config = dict(
    norm_place='pre',
    attn_scale=0.102,
    parallel_block=False,
    beta1=0.95,
    lr_head=0.00576,
    final_lr_fraction=0.0,
    steps=11271,
)
Each number is 500 + 40 x the weight over its row's rms, rounded and kept within 0 to 999. Layers, rows and columns count from 0. Numbers have three digits each. The size before them is the row's rms in percent of the matrix's.

# layer 5 MLP up, 768x192, rms 0.0789, rows 207-279, columns 0-191
101:451494511419492505514554477461546536534539505549460509467426464476464504451456476529503549443523414564528505504521453509496564449481549456512415488509522520513571537497532603505534568523469487518490490531509469517510461548558528502469536503526524458459463440558406487559451472470507526529458462420470468501483568524465461468502557548504495544536440552495529496503443504518508520473518504591434531475486477493524424512529481536533511532540462570558453513522482509464424509506544473527443504458507491482514492565488519523493446479590422471409486577477542513522533576502482414537
105:531475500469432529496501495500512527417522431540501489530508508447454434531553467499517485481529454497515533552475486512514517436469496512547540497536643513480574450507564591514503514481573473523524508501511434518431452490554519492504530493563496524456459386533482445506440516460445439557498574428526533537487532483485468442491574570485480535490514471500486470488455561552404501486498557503453487561402493479545469532539475526501458488438521475455523505543547442500474449482534513589505457448499441467475535489488511540511510529509481468457487552457517570527523524490441492544
097:511493521482490536482522456500564482429495498535488469535505556441525510502530473461517504474533391489545490552547485529477536436520440490443504479468461524471553512424566583449508512477554527471504549488521389539486524520531508507513562533466460521441481441583554460486505522550505498598523510448520554459481523492489478443451519474422506563468507448451455462506517532504469494502460576512448492533510516525513523564556481480491446412478489538463418580536452490476489500465547480594468438493540534548458475467449498588453544521522512508522592567490489495556483484520513514513
088:518476475460510465498558497533518431472476530527423499468483522502502490441454572463536588509502493534553548560480549471566461473473571495436458498494504472512455518429478499537521527497458546500403431461535515573532538527438443478505480413529482503559470473470457519535465542481516549510426509387473449552535515497522558465503539516507559477494520518512497495532493520565479515467403544592490496497605460560524488516452500528492513511513535501481452486525485528443466512514435565534499541493456490464539568490498486488457466495478502460468543579499442440513506470563579461569
092:501534532509431505552523425506504538481552445540591475425438450491457475482539519496503560480555461514540535412455538527516609483562538498544455498474553469508575549469559487551503540507520468514458520440537531460526484477540526456483451473544509472461496463459475473508473502518491514503463504417572544480441460478438481491485558541541574516444514488537580527497430492491438487492425511493501521478544514475538421584494514507448484492522514479481470474493554577469427425459549482543528538540504472473584449524563493494449422501505424476514513514500518553528540524505520483521
079:530488458468567469540504472551557434441493499481551540438494510413550516501474492488511540477482452498568489517442524467537538476525526435555518500474552459528554487541535507568528515536492478535528482496563471551468568506536507511437528455482520467504517475510540433547395486549512479497504515498466563537470519533526484350502434567412545446472520508507475456466461519540444485503493527433462502509527489475581444545546460559543495497483523590474462571510526466451457548525538564549467505500457486425519430458538503470423535476505463473465518513472469457452512465514531494511
074:424545481523460516522543487480498485471486489538437495502443461485439506439520518446581538549487537465494405496546519505470561443530554427507545501534585444442515461483529474484526518516500527556529467473512597540531445445512501536494534422511545495497527415535494482497504478447528543468523460441573539466473537548453586511429530570539541486533502588456521510448474515483502612471467480512503482471493520463504487536543517512511462518494468540523489515502552451482523491535554528532492499474563444488468485421465480499444394559521458464479510544515455446466493590544494469504
098:452525573466459496495478528472524452467447474514534471542534527485523513511500458479467458471463459488555486548370513535549558480503469460522558458484638490467540428472511603503559475545563496504506517494544498481574503426500597498463552462490495518489497471562522483465527496454512439566497479501581544467482441481410486424491532572443504530502468382489484485482494467529466449474527539418478526535501519451555499557507481479483479531449492497466536491520519506504512567482512456532537568503527486451587491456510530543499517525483481510402523505521522515503519516487480549513
078:560448510490473492539496497547505462495461479510525493441449485439479481496572469381508490481525471503558506521488587539492485512521526435573549489497629511542519493492546556538507497505587516520481470549575420525439558480472488541432513465464549504479528475539557498501445514533519390512512517464511551409494451486492456434492517530489530482463524514512515415451504491551475504589409536502447481615488479528538511522539507521508457476518557513520499496491583497537497524473484505528443482537487472490538447469514519487436534544515461449461524506453512436527508422543497468504
109:490511514485416612506554535550551526482541450548526502429479493431547530512498471518496592411456426517569402431441485493529561452473519457536467498500533532520561521482568542478515549473539526518439446475533576561506530518531456537514473482533477474498491427510397471493485469514499456500535573480470521479478566482528461441473491528490474457527497479510520513531442517531469475447513521481448488512498527436617447536563485473575461583495486555485487511509510495540494493545530495551533493508480436527531483491529466526464473538552422475489493525492468507537500566568490478520
103:442522594473416497533507396466505499536504555505483457486498435520494535506548472418530543524529377430551539421463478469529528501534502439513522482547483503486515534472546494516531537501554508526492545559540480513451506600538515506459525455421487510508487426527510497439472509439513501551505537469529473517543500504501435536522548507540454544468500458475432481535458432526520485500550503489468419548471534453554396521627491530570467485519514520447510528462489412490467491492481534486563510479521485489513487523548472532534486465573487517416468482515535525462498509508454488458
081:430489472491461520499520519515520498452512498508485473531488480444422442444552488469528491494545532463544498464553526474510539479522487440559526507486561512499566452599559530502495514467557522515555405524494546559502501475501514531532559469490445469465495476568505475462491462556446518503466506417577487435474611537498506486441485529480519507409451538447513533512501542485455552488561446494510482556515532481470451569567421507420440485467500516532452502562518471494530507517535597557487531503534412481473501441556550544538430543593469484509496551476462509492497509478515502481
151:590535544466427477431503571559550462479473509526458493419485510483452462482477518446536484538487526532475533487445623568520502511570569475522487437559536642507490442475521538495501518474539562509513504488566472489463477490529497434473507465512569499488473474429469479554527522502477491497536473457501557467449460499466487513498554541487582510507497474498502505481506490517480493469478503577492481496490415424491555514433613468501505479574473476491411479532480534506480453530469540463538547468503462385503503494498505455494482526464566521518535502517492505507501417482554529524
100:536449573502480562471546487546551569508499422549565524395479557507464487483570514475544597487537430535520467476421499504536591455490510481552473464489536531520539485494549510512459522512513510496482466458501426472511443496549431464543449475515521479461486421561464499498483458590445505511507488445515539488544453544487475461454528542464601516472498557563524578558438527511425509454481473504465542505532470508542419553503546470507506525491553551536411530455514525524458501465529485558527535483520413531497468490532503504474479531442489490482506490477479574534487521510491501463
116:461565516496491575475508475493525465519495465514482489509546485438567470480527514521557510461533437533571522512458495515447529499512521392562456537452516498471540469524560494493533535477591494554534481515496506544505503476561545550442536421524445479504480442498453475499468514475484483485541501477613583432471508475481501482493476493422492408509464429431501480463509517571440510502592469501471499540550499515485487521568424520558448435516495518548484506543495430448512477541571562528478546534486460460487465433495475518436477491586414479509521537529441439535504488479477514489
090:445531505513578526487522490491508519481543498546538484516510493444515478426513514517484508507509426521554431459506500539519578523512565435468549472550505505454537551496567463488490480524482478552476448585552498541480496506514457514481425454518559483484500451518438482405489510515440553450469467450495487460523481548497451402452431568566517508484455534561440551488440498549426497562539557556522495575467534516512478495537471544493455520551489501555505473486558470538479533509530558491422455464488456547419451449543519502509444548486383489525455532440481505512490533496499520536
111:469442516443506409591509442495433485505414490541485522534505397432520494457593504456493512508410506473554480474417499573421526500504513448540430518573529582505499507575499534496478508511489519491456506517526495577486483404492508536449532478532504403516503518433478509521521546523482502530513502495541477492511453482495523470492511539505513525584470563399482503463495476525524478559540531570480549519529516437473497461509555536505506550499488551499520405502473506492517487557499475499488538507483492514563505434487546517432414559595503510491538501504502437504511501502518531544
106:528477552491504567471545472491461547484487465541579510504447450480476442442544479509559525459520447522530473438477562483488537447510525441529486536465543400503556488520585464529500542478533528560474445501489466540484435476532455492491536485519552508473469399518538456465504489488459549515531563447545584488457469483508476475437432514533585450556499525467538497488457544579455495518547540455389456510526506460561461555493563524574487516491476526465461474492544492532425472520537445522451472529495475524511468494501454551447518504535471498493482498467522559604511500569466471522
121:504539603438445562442508555482529418541507457491465489466488425431540389492544458471507482479504462529521550432533617485506523459510617489548487538491515556501501510500489583508504490428528529556444530543471526560439479503556485435531491491541506491491457556453433493488516490418494519514547527455492561459510459526472496490444518521545557518501522468524536550477508490556511470480494502524476436496531482460543569511503519474498531483514522508466436475506477524507496451626441488443521548455533503529589481535411493505492518523490503510460486515486477412542502474510492482518
092:413522553519448572524505483471533549483492434456599515450468486430505433490504499481563518460443427511548518517475575551495541474498552519509467494478509497506522530501540520520544452533465519497490512535514472518496439542537467491496534533539436468523507423493536539467404513533488510498500528534446505475452579504430443498480486514529502559507390504498564493454448486473395527483580475505478536475523470462573490534592418423527500531524493570509453489507487489492500536506544470511521473508509435546489446499460545573555474460483477532504461508473417506505515579512447577509
112:577440550495403537429508448504511534492467458507500528520495547460543486449522522500480540511479455486549455506440537506542546503487551470542435418535550522493483451612483556550516507465472518541509549473566466497476526556487565530414470404493448517522459459428521491520481498544490487575481548498454584435540438456487506515468460489472525431486550485447506470475484463467426513521553535480500495491544500462499541505467539544519494534477590511528472470521437525514511538497514538501570496499489481548536471448507488432437555452609499487532516514532454492494484468557552429485
099:546406474443412578454563568485553499518546428468526575444497582419556528535459478567475548448468446544431508450474520529502494495440508508545485500530525564475505544515478551510566457553511522496403529458484475498485548525498510524476505504499533523498455522473480481556453462544540427548408539516453452453491467454499451412519436502507550471498439547482530447523479495526549533527518532534468494500502503501503603509550495458475500527529551480474533400488472460489529508483525494478470536559506480551561510481523454447528513485515575472465482476455468539483509480520445522521
139:524527559500484501522474417512442469382467503550566447512486531479533500377477447452519505495575455514523479460509521483503519488518499440536562509472432473519543473450530476515456523516539481524488489538471509507516586479487541554494506488482482517507497455632557473463492482504491473463543539531453548496462525535528477488506447549554490448511511467507496487512505496491448491466537583476443562545597497523547425510544547505566401497549486544492472534503415466506465502495506567547491504551498497548478507522574537423433484505540438501453533492474474530488543491546407536475
095:520502519526483558507465536454522533518576360509524520412436515463480474433477549523530600426483483518508493532519562574460553428500553549502419449482546487499531548488555504474503536529428575547505455473483456545454479553506450519502453502564486513480485484523460456477420525516495471462475517450495499481444561550506481470454542523543519454510419499558549462485455537536495513515496491585502456509562468506546533566551466440484512560496485529519453455517505584525470486565483445511533498495477465516526487485467476479477491571454452494465487514524438498529508528590512524539
088:532540501486512545508518495516518482456480412548515515460457510449460501502432479539523559453451424539526547477455548522494509465473504462455474490437574493514598475450544554512541509452527555497491402419526498548519459488463449484462441457567501501490480406482467527519421490497479472501487495465501488543495482523449510373479528559513609461473447514559516533507455518536461519488437553582479494517524502500593466564550423459504506566468514549526485509572502527491468475506478545563510519495462504472538503442519522502463498539480446481463519561477429456526501474537507487555
091:474483524526453616568545434556530491504481436522554525433422518480486570443470458445527542476515421532520468478531557522491616470485560434524438502489531488534573518489558512495454532488529523511469519494480504530569501543480422501501463497556486472472508402563479483432438512514484502497514492438531529471444449491475487471460546589503540487498493549536546529491476528506463441482423514486477544543497512469571377536494563528487482498532504486510470484469533538482455421492579477524535475518506398500510450471512526496415502486484499477515498482497531552511485531485459500498
063:444526532466512577473558522492562550519577481495502532509467499480491417486496421444492541458534506524525489430503421513453567463567572468505418560454486576454526539520552549467451482531429466488472466483529438490480514552506429482564471494521502449460468506535489481507506536531531546490514565417517461478520529490503460508419517514462511556521419480487526502488493532574477581464477513520515462451497532499557478550506493469532396498491548508549504500528585511474478469471540478560456485516495433512488450534516486526521449511478469502539416511501495534514486567488374511551
119:471501579449468488555557423463565463547523543533536431507486456466468494477537513443480517464561482534594468497420507526495518490456495474556480553472464525489541542475556473526460533526438519544514454578460535560566533548495456543464460465500475485490466407578488486555463481481501510494541548472495535483518552450523448557514488511505428526520519416434480477464451519530482528465493554519459502451559511520524392505503487500515473467489543520497433587522450521478468574478527584493525461538472510485510479500573518535500461459595447476460452548489488525554525529548484462473
102:561487528557450500448494506503576465463510461505545540486515515523414573548550495413471493533467498463596551445421581510529492521537521410580586492494547507534527433573503493503525479475554525506476517479586446531520495447481498537497572481575533501538500423526540492483487501513510448479528524455496558502497449469498395454485496520467504478534467502391515436488467486510461436519493487424493491529507456505548473511467503497554437488557530578491451557524480483468448469491512490484454509531510489464511461460536494511538509456516520485518566524447517420531504401516505505485
117:506464473479531501465512600530427493493543427506445535545511528513456534504540502509441541477464520540552553565487493466545505499468562496463461448531487531549476583510517508500544510541468416525424446513546476601525525373537449472547530441497527438497506520465433513504446537573520515528470521456479479514499496517506466415496460550561531499527412581474535506468483519559456493551470483542500478490524492536544511477559431478468499508449472484528513516507496544467518472507503509509341521541445515542508490482458507514513459503440503526505495481438463412524483519563528510527
097:504499546445478635523504535511524518486495452539509458463449523475540406455549494566542463397544461514474450419468494521421542470516510443537501534547442559500481462496552506546506475483508501492504551565481538503478533537506450485544427476482505536476454520450459513450539536513496484574529484501510569447528501492500515508501463463419501518449530474531424533491493505540420542495482503476474526492451515467551480533546482499513513505482492534460551459469546461594479417535485393507562483473483465514514480541434482586480460552542375503452497492513490529516489565505475492492
094:459477527461480579470511545469433518500535417482480504518475457425526425421546488461582567521586425508467509466568445558471537458525570507488427513564556567469496582544534529511483492548524503524541598548536489527477514547537435466495485516518553522500452495487443507512505544445463500472538487485438504438466480493477489529455498480489486556500531515447532531519487483466497565516539458590479491433463472452475511482555474480493530500537476543523483432459487492526489531527549494494531424532493445553571497562493515468566472450586521484502488506489491488504497598503422472492
112:444478559459488483539565476463475492434509463572482488553420503485452469536522488534475504480601465506521481519503453510540579467532467484509502489527512426504566484517574499507520526522533570562541511496458483538553470510514548427561533465492485544458477408584503486480463503507466610519465470428573567562505543524470439533477490462509559527471480437491467458498494541495450499453479556468448545513476531494547458524493470509486454470526502484443434491550527509477422510490570518607506498530530458414482486503518500537504466450510472472436527569481516542561495498445432479492
088:463487498476523522558515489493489533515530425542563542504479451523466517415547462498477501483513441514512502430541588556555578481567569500557385492534491435477568506454530487541502486444505485516491434521591566546522491514560433499532458474513517514453499500492484536496395528452443457498568536477547531498470479471483454509507591565560498411501516504575510576523437548529469487536486471529457528482548522527532377539552454525487471534468479534524479485514549522484417438507539501542480504523486457506508494473491523525469490533474430500472546515506469548503503511520489466479
118:441534587448477495526590449545537499499476528493504558414497473473465548462500464474508550480519437532554458500501482498539554506498540498485384473496516488519499537480510510497532578496462502499418447580493541528558446568479460502538503469494504433509422460587408511522430519463533566463478478443478495570560551544536418507489505570544454551540484554495509541490437448523505515417506525578455511481483562520527435483484481506469534515473497524555477492526490480499463491499496526528505545507486522521503471547597542466510409468531485459426473533456525492514504552486492462504
130:469562461486538528547531475498434514535506545472544499569509490470504493440511538566521512518544486583469436475506568456502461486482543479432524525415506410515505494456499403527495456493472421546464446538429520522509623502515450524606433578510506541502475558526539510458497523494497483466510499487489524520516450531463505484458463538542557464552544499552514554432497480504509524442423506538435506525498519506510398537506546442471492467509509543479512555478513571518494498470513493505493463538473541505496515515560434578434528507488424515481513545435453559526501551447460474496
090:545480485446389502538510556489505477510528515490510495465465527526436543487539460520543497501401609513458555426446479588510532508522522518512479492528530608492557489496543518493538558508494539476448543388543412528509438535474492485465496478500536467465429500467441556543462433544511486488566485506483455476454502518480458465532444482473488461548487479585507484541487512510440534506449499610472498565476484509530521486500465487557528545475477492464502452423550498558514494461470524473560513410501496552548567536512515433564502516451509494433490501515559527521525522509507485493
086:514481528493457539554501473551563494470493446532541503451465489454475536472504481460452616472532410498563530407515492506479553470482567497578431474505505583489587530473568548491482486478443474471522402468543486522544475484512466509491489506593503484457471434506428469494464498539511523502473513437577484449425500508468487474492559546466557464460521592466523557489453498554468544468454510497437548518520508472563420543556449496457512507480469513502540541453531492514494454517517468461502495548478428513539513429561510548484516527436433463539524506448495552505503509494464500492
106:501519554467423607464501468573536534468454492493491485473485491453528427496594429523495489528512402541499479433528536531513549482526542365594493537441538437499530489495516501510538542471579539558477496483502443492432533563492563527514440505549518522479453485529517461524516500537509448450549514542468511457480474525528469430504470529436546485487591443397535471472487489522485496502526532439426484491503494457539498496549512524534450534507497515494451515525459486509477469547560561528478543547482432533515461501542486498489516554551478465483479553453496447539504483491446435495
121:558556566461456563497459462548509471443486504507483508494459454485506460457590465431508496510549495516516507376480489543451521499558562364553442522516529528495494493445500539533493526516606499515479516511657455485396559521476467503508491454570530522470513522583521476495475523505518476513536486495533526385482468479519499478521523577423497512530552521491527512494512492516464499532473540496440546463497482480494478509579528486576425536587490510503464514487476455509497438509478555487528475467499485438516465534522546493529490534531479484499513504442480463534540474499495456512
086:487482501429453484505533490538510495443492502515490504437476467462571538499563501457536534534487479521544455509495561513546519502484559412542520537466537459575518498544526506560485506471563494518455423553565505538471518522479449516408539463462505495464569460559501466504427504546514473553522539501498565482481464472549440427505483613461517516492571496409459435485442492571488516534485566465433506554518471507532428522504572537527420507526526586477486563507469494497453488519500527513472500542506448531541477458547511541415517521544550431491503536472486485546542442514482438513
089:514421513494514520526497445508491545460490449539542489465484620467534489475577479542502541500582411533504423498464503575467543494473555524508466486470446416508589513440579529546531509508485507482523459501473422525548493472501506497533441523595492490494520448512499447518510478543561477543534567499540520514478533436475516500502486507458481447488486460479477454467438536483428495517513478440475495475541499568568485501554424513579476546499555557499549518522466490501516547488491475509496488505440474486530466519490495517425570510527408485478457542504444456472542567521404578497
095:527478500475418559474522495489585521456529489544548493455407496461499498457538471518547537459488426544545547467486528534536511456538507455471516529508554504513552471482563544520516582509457544564512508461565488516437475454551497468505525497458498506461476443518491433493477468490427476510494478383435514437447516575518435474446517491552500465526492512504530513499450547564430559533488600535448472534511494468525506538512542493504482555519488523468471506507559513538383468459472444502502505505532455468563478435489510568504508551545515477485491553441528538593513478518428514564
078:427532549469476494535514459482477479470457517559479421570513476520497460465550538409496575517558411465543481570508452495537573476530513402436566508573555492490514511489558543466463545544502476481548438527509475514530480436468470503491533500538477508453506395529520484488522513479493525476543469451561521526511585490461517538394523566457510533548527519461444494491508528504463503422503480481497501537494525506498445575552465519486444517479464530470467539561461534525463510553509475559527478485520449478438479481490515561471459565548449518519591561515475432537482461483524516539
093:473473500537501535558494504477519568495553396525553523442441565524493482464481534473508566478507453556511472434485510560487522502475532547491434508480445435499508517440508510465502479528458550518443480477499448496519471504486440492581483506594501501467496450531485485461506492555479452520477502450480442466379574515464489460460525514527498411557499530524585532499539526492461510503462518558517521478533512515556524539507505436507488581515445613515434496464553564531499513490474469538538445454429519540500496515462484477396481562422411456519468527490475532516552534530477475480
111:472546553470497585540518472516459522530553425529511512459520415477485459450552463535565552518614465582485477426551477490478524439464515535544462518575477501475479539509518569515479483492498516514536509583503550465493525578541427449560451477526509488503464505519504481520509569432476493515553498465583531503453500497436478527436487472479518501449551490485574558495487472556559498551529484497487592446493516552477366530498514513538529476510473526503452430498468522532494467508539502492589435499493501507535468512460518419494497470562478506525467473453495482517475483469466421519
115:557506556426423527497505514506524491490518463527463464483489524520521483467462508457551503465394504511527541472513434491462517453514532466417514516501635566496460468601520617492443519487451480507451538435646490564520479505474524478454510452538527533493475445481458506535505502488481510496491490509443495399453484534475510465505521553513501518517525508483509548544490521524498494470498509526477528484507491455483549532533443549474516494566473464476486437477496498500490491529502458468513539363450461552495549525485526439518419487562548495477563463523575554506537489486532524554
123:506510485519469562567511462489534526440552464549525518464465489471469494491473544473405507495518415526513524472575586523495531442502520500470546527516591506486554445504555551504515488504533577512511498443523493515448462499527537486499514524511556484468489430515486447445494454483430516492481466338544526477482476591477438462457538509513533374567501508520481503473462535566466487452479534490437515506469514522512523536479542498491470547559475518509430512524572498527391497508489420459477539537510430495502498476487497514526518552509480501470505546475539565591500487531472454533
095:471481522429485578515510529438519597501593434531511512492461419402517462498485471506539508447572375560520454484520505579489533377499497493522416491517485520494575547542561485488531538474440498480494519529503481508480470548569475488477509471561453451474461464482444456471493508525485500490487529469508505498473564542494535451456522501518512481500479509499566539503409512553480536475542510538463497473498464484573432519527447523505546523525480536493565459544531475524488458526540436560468443495473488498507483502455521503542444541557471492545506548528468547480500553470410551554
101:528466543524402488591508467502512480484547561543508482510484436526389544468524487372393488534510484471566483450482464562547499524500497457494512530473487467506562502506503463539508555516502503511528557455546562548540544498512465540496499465536497461485557505580455469522471473466536510502537522481529502433474454469458420489475504558494486458503521515390516431445496484482509474470494507471471577431517507540519453506500520499600432467506552581502464588488518444427462495487532541493460480508528465484479478519571552470453534449546497489450531486459527478499520439537468537498
079:495577554582519429457513483463531486485468504565458470543469460493479505451463582510464536534539451444555474521500466514514536493581523491536435513515456512487499525468494437493502495518482468537566417522500564528531488466527507572450449517482475517504500423540474485490514466495446638450517428482576536466474489479477529522472507563529541526555571531464512513471488477450487547461529501487540586436490500557497442554424486556463425486474511554494480513555536477464485548512517544497538463539536483455459457470601499475390457478569427490468512514503492491509467515505493493496
091:527546514391440495449477497496520428524477493523510478522504473488500507533522454437480469494468533450614522513420488474509527537558600448546554522498572559515477417548493480504541523507569512560481512488554458522512564490496487511408511463439489567500455449490508479535497545538472534517502487525471588439522461501509435492512443501472532510510530472402417449566497458562433549556517520420505451538484448484542491492525501559481474472532582541422528544503464497497469533470534536504519487473515473542548503472515504520576453483530522532434524475496442471510535451528530473483
095:439505528463515489505510405473528503461473563518522456525492491457468536450563543427532486509576470481510459482494555481575500503494423435490415493420469418534467450509528455515438568442486512537527510547498512472447500481493565514507447475462487525490472440483516498505569546453459572498557447494512530494625520527488506496491508525491500498517588522528527573474471533476433479485479497476505549558465519511537480536448541499488504471450497520506538521518559572498487609461511495534499406414493455571446474507508524506474451462533397521481483467497473545554498515474554515459
128:481565545481439479470501454487481475451454502566530470503472518479449492492535465461522475473492526479547472460482503491505569485547487456560519484507492496509533420484568483507451390566488548553565510581551458480501523443553520535482550506482489496496489387567539449504453494521479467507569613503516553431543522481531469485470497489457483546426451508496448500462444537463421491527503519460505552560494540486568360499492484456530431482488528542567504501522478483499436551462517523542484504515507439438521511464560493488517535521605489484456565544485514476507523500536509524503
104:539521497502486515529529431440536496451558521505520492482508484509433508516497504456522582466499430537606480452469534494551487494405409531532488481468470448482522554514520437542494522495472446513436444592395477494500494478507444531537466597522493580495503409476537500460476497480502497537529499509522497520499536483493491438497491473559484506470518510495568523501502536498473559509479508451508597509609552625483451537551454464519497469402567514520522524482552532490523543474491500546435421541487506524499512453517494528520490492467411497529500502476429471506512537478469456495
099:471510564453459580526554429512488489514526478548582483467426490432482515521551493432538514497538414475529488462482521522491596443532553459562426503498545518492593526489585548493521517511548499491547526559487518499543549474500517489545493493590517488481462447460433473494490540506492493530519506430585568530485478488485472506442545549501499466492462475527568499516437534525429490471540501483454495510510523441541401549526521503486502521525533497445480517508481489503413463512565565577555472509465390447461415523527512513461460490549430482486486515474473540489481511477497474516
105:504570507491450574517510452486490481491500440495504499517479504423550512468460509515522535453521388553569482462496512574514574504507536444525480509492585455505565532490583574539486468507558553507518493500552495521509512503508513553502462405579440498484486455498478481443428521498469463459532584487534573486488475491499487462431527572504494424511466458479556473466437517514419477463491492586498522490585510454556414541524472557526465507490544550499491496518505511453491488490534533561526505507464471454553437441532485578411535503531407476513494522515476476516510499477520504543
073:497452501563501556516511519500580503453467472534534518541443522505477486457482572472515559452540452467496538579493472567478540463488519437508495458488492566446553504558519506461520477524478513587505405472520433458494582552523505545527460498562552477458530431491542503525434514470508484518505595448493551473560483474511491460428497538512506472482508520472454471432465518522496533491548604516460485512484557504494505601512566425466416453528468489513461459555494459501414513485570538463476535518560511386543466510530495506488487505523537504523562506549515522527504523499427501519
074:480449415565563427519538480503481532520542478504452490494497536513484576551481504542503626416461538511485479514525505500527455502414559521407456447519511518511511508465520509525486552470451462482433450481546521504508508460533422575523453446504504536520505483477462558493430442522515529531436515448476454432482536474521499453482519499568489477529511592551500543441478569484516501576471496562514515515518448491478468538479487529521506468480490507557508525512437549485456514498490479487568569481431504542466523481580467499485550503496462380496461548473470467547506508558563440530
098:510524571512483527516506447496571493411535432571539455504453491536501460444467477488475588459530432508535504458485453560486575437535554465486465518555497500500594485448555535494525531534490446529416509535548532516511516518468471516478509409545531467484464454517461468492486524528502560581514552461590497499406482509484460524433532566513547429427493446510522495485449531486441501482473571520415537544526548495538438517546488450473452524511506533455482514509618509495446496475509491530551466535509477484465491487463515531498444498495447476499520504481482568576535531528481474508
115:536487487411440537462505537478503526441483500552507480491459485478503480471492531367545512479506463561546490514497524604480520492544566460560475478534541605516485496508577540516523571486531533537512487491537496508484543541457486481508489415556541521484476498480435455494528521469509484488523490428505556393463462513485478502438562579470584451488465494434437496499476556609463496507529531510473470551594499511494525519498582478479478522572517511472479499497545531493457444503485502531467528440493448524544469503497528448422509551530524491433523533479507497579494463543455486548
096:469497547501451539525560482517509479424509477540518505411485561446508552498546515498513509452488475514545525448443580564505536492514542430491473521486561534532531432482506534543453521467511520492383438490559572549539477466506489479497506475565509479506542445547518480523394516577509461498480556527549574525456461489482432450523488534510582454501521553552528509486443531578445482513417519507479560507534459425559417507547538459480420575513483494519486530489496490484469464507470542526493484495445440451442467463541513465473505538452475460472480525446465481568530524490473518501
104:512467501463534455540560479488549486512513555507460549447479521477527545430468545522485565501529498550539544518522590495495489501445583489466432470539454510497476529486528587520470562464424483498406445517511537547514461532438441482505547448523486446526505509543399511517479472522516553520452485470453411521517589500508419477473508559589485517523490551530508440498453485524536513445511535613455519464554515583495474507492531462498532521532490534558446536525535498499464476482449537497502559507486576524494517536572554441425483502498484450470490537481507469502496438466547458536
121:496538546499522472462545464448516511524510517552508520500443512515420428465502570413464504474517489489495533504526520460511515431485615469442459494482527425510570505509536481502552575605472473510447404470528493503472484501537489520454550443538522511490491461499543483468516524475427528519514527379505529474466541631518433429426536502460552467511494508471505547502442539589487525443436551576433520520512567524498489540498527472485477488456487501534438529531521500479435496498543468485495542545514526510529515436554431469480496499497467503491532562484518480515494498537521427507
108:459494525423468524485523554512479464471553480472460543446494428492489464493551496459510494500443493494480552444505508594470526506543593470515476451626547557501529471500484629516525450521553513497457506544521446524483534528477514497439533470525552451462498507446515461537479480579515413523486498478493540421439482513501473492501512520455509511464477548472496467414507503544485521550506528568496459516452499515488564488528551513449459481516524501445485455508596428486534484513511417454454540521505473494580465433496542502493505521452581481437495532478549491493494422517505397478
099:477527516478448526552498492504532453503453434542481462468468481489448491426504485461473549453488465489549514447472489522565556442510546470496444497479591449545530523499572521539459508539486459541473453499527553531555447471505475512527486481529486414464518436509462441465447565482521491523526491423559553485459511561461483493456506550482545489551438591464588478495472506501430536453427489499436531519568483501568384619527489548527497556483453552509476519491541516496426522514567444544488474554534441504494466503517548500451482532469485499503550536494464507531498542562488508502
097:476502506538436549538525509519514521502551419510541508435439504459470503473489463462539535479512387532513456441465568495531597428506507476546467494529565459489625525473558522518463480481521469519453450523489554503555558510536448510493509511518506450499523447534470472460466537507501505545487531402535517445448468546455490451449486525485468450545509546573513535501433501536404493494468540504395496493540499482570371554503501498509485518461491536494505505491558494494468441536572472512509467531506422523514482508538524481471496515495431467490516530458426530522507543578472495515
102:480400587520423604515495432492435493476521508471532526524473631515522513514572482528533537500565479540498451580470454536492535513499463479503498440510494537494509492507511486503509573573517503471515491490503550464563510475464490536540547477518485385519519427542473495509525481570529573513421481460465507453505480518572540461469481529550479540548494536508523499485459440513454471495448546445478456454530550569542460515483525501474534527507501468393448527463469501517516515481507430571498541490479522521543425552545578538460543456560479493484454492467478512509471541491466453495
105:503525511566420523513463587497532561437602492538527506461483498468509503515451509474488476461470487488487511402563512508489514492548495505592533501453533467512546445518483460489561496487499639522552549499508428467404506570521508490468419548504480516503466461502576483487487474460491415511555555513472518465459434451475483537475510502518517421454549422547539418508502484471513518520473521489491528514489497436498446517594536482521482520518499517541475554527497461431474479542538498478551494452518456540513475478450465524488494514540495502526466494542525625450545433501451501494
099:501477486496480564557524447485504519484547398533503540423490520411477466397540491444517514452470486533568511468535555537489536463503558448535445498530591462489569508449560521504479478554443520532442427521524489536507518534495444543494453516557548475505483482526492476467440513497507475511510508430477532457436484504434397446463509589512516426529462530524483583494481514558416535517550509529482506591538477510524464512514511498463456477489475531524521487476561507535493483503535454500534440524474478503608471454493560511449431562521456482448465511492439481531505481545476477500
105:470491552437423594528541455464493524480547470516520502506464461498477496534557438478501473472460437541588448501521574577435560475549498483475424504552585479465570491481548581483481549509573521497516502508519491433512462530476539513453603428577495467456494433514493462508467521454531501521500512451555533497492520564479525532450443506468497492537465490432474444480425524536475546463552489513439478530499502491487429522487443489543484438518457534448498459523568526468464501522549470539479396507517443476517520500555510554513513555504492513503539566495528466494516533470440492556
098:506548505445456492533499404548524540465524461570529492437444521488522485485526485485470590434504455523590507496484487540527490446496495433494493531496532480513568523490564554532456459504519445509450459457524504495516453473454479477534511500547561514459499497488456474468490534443484535536489470470523473504422433543490515464476555583472555425519422541470540527547446565584471491503454491485454536528547510506521476535530455465530453526457472520495513508556591458498480386522557506540470567522503464522473511530486546499445439502514371514524564565503487472555529487492464440466
097:475596563460507547505508452508527540415501410575551510499438519417495505470553505448549554450487427540522473473497508578513571410518559395483468505482521498486557495495539506531470526561479470544441436462542515482503506466505501504502475482538471530468475417505491479473483523476465496497535461478573550478486545561450451475457558556492540459485522504483543533482422502536466492495529569491483549533546547497542426533571456467503484490527481513455483521560512554513439491479544481562489470511494410511522436474506474505468477493538386458497552525483537524506507577528460498501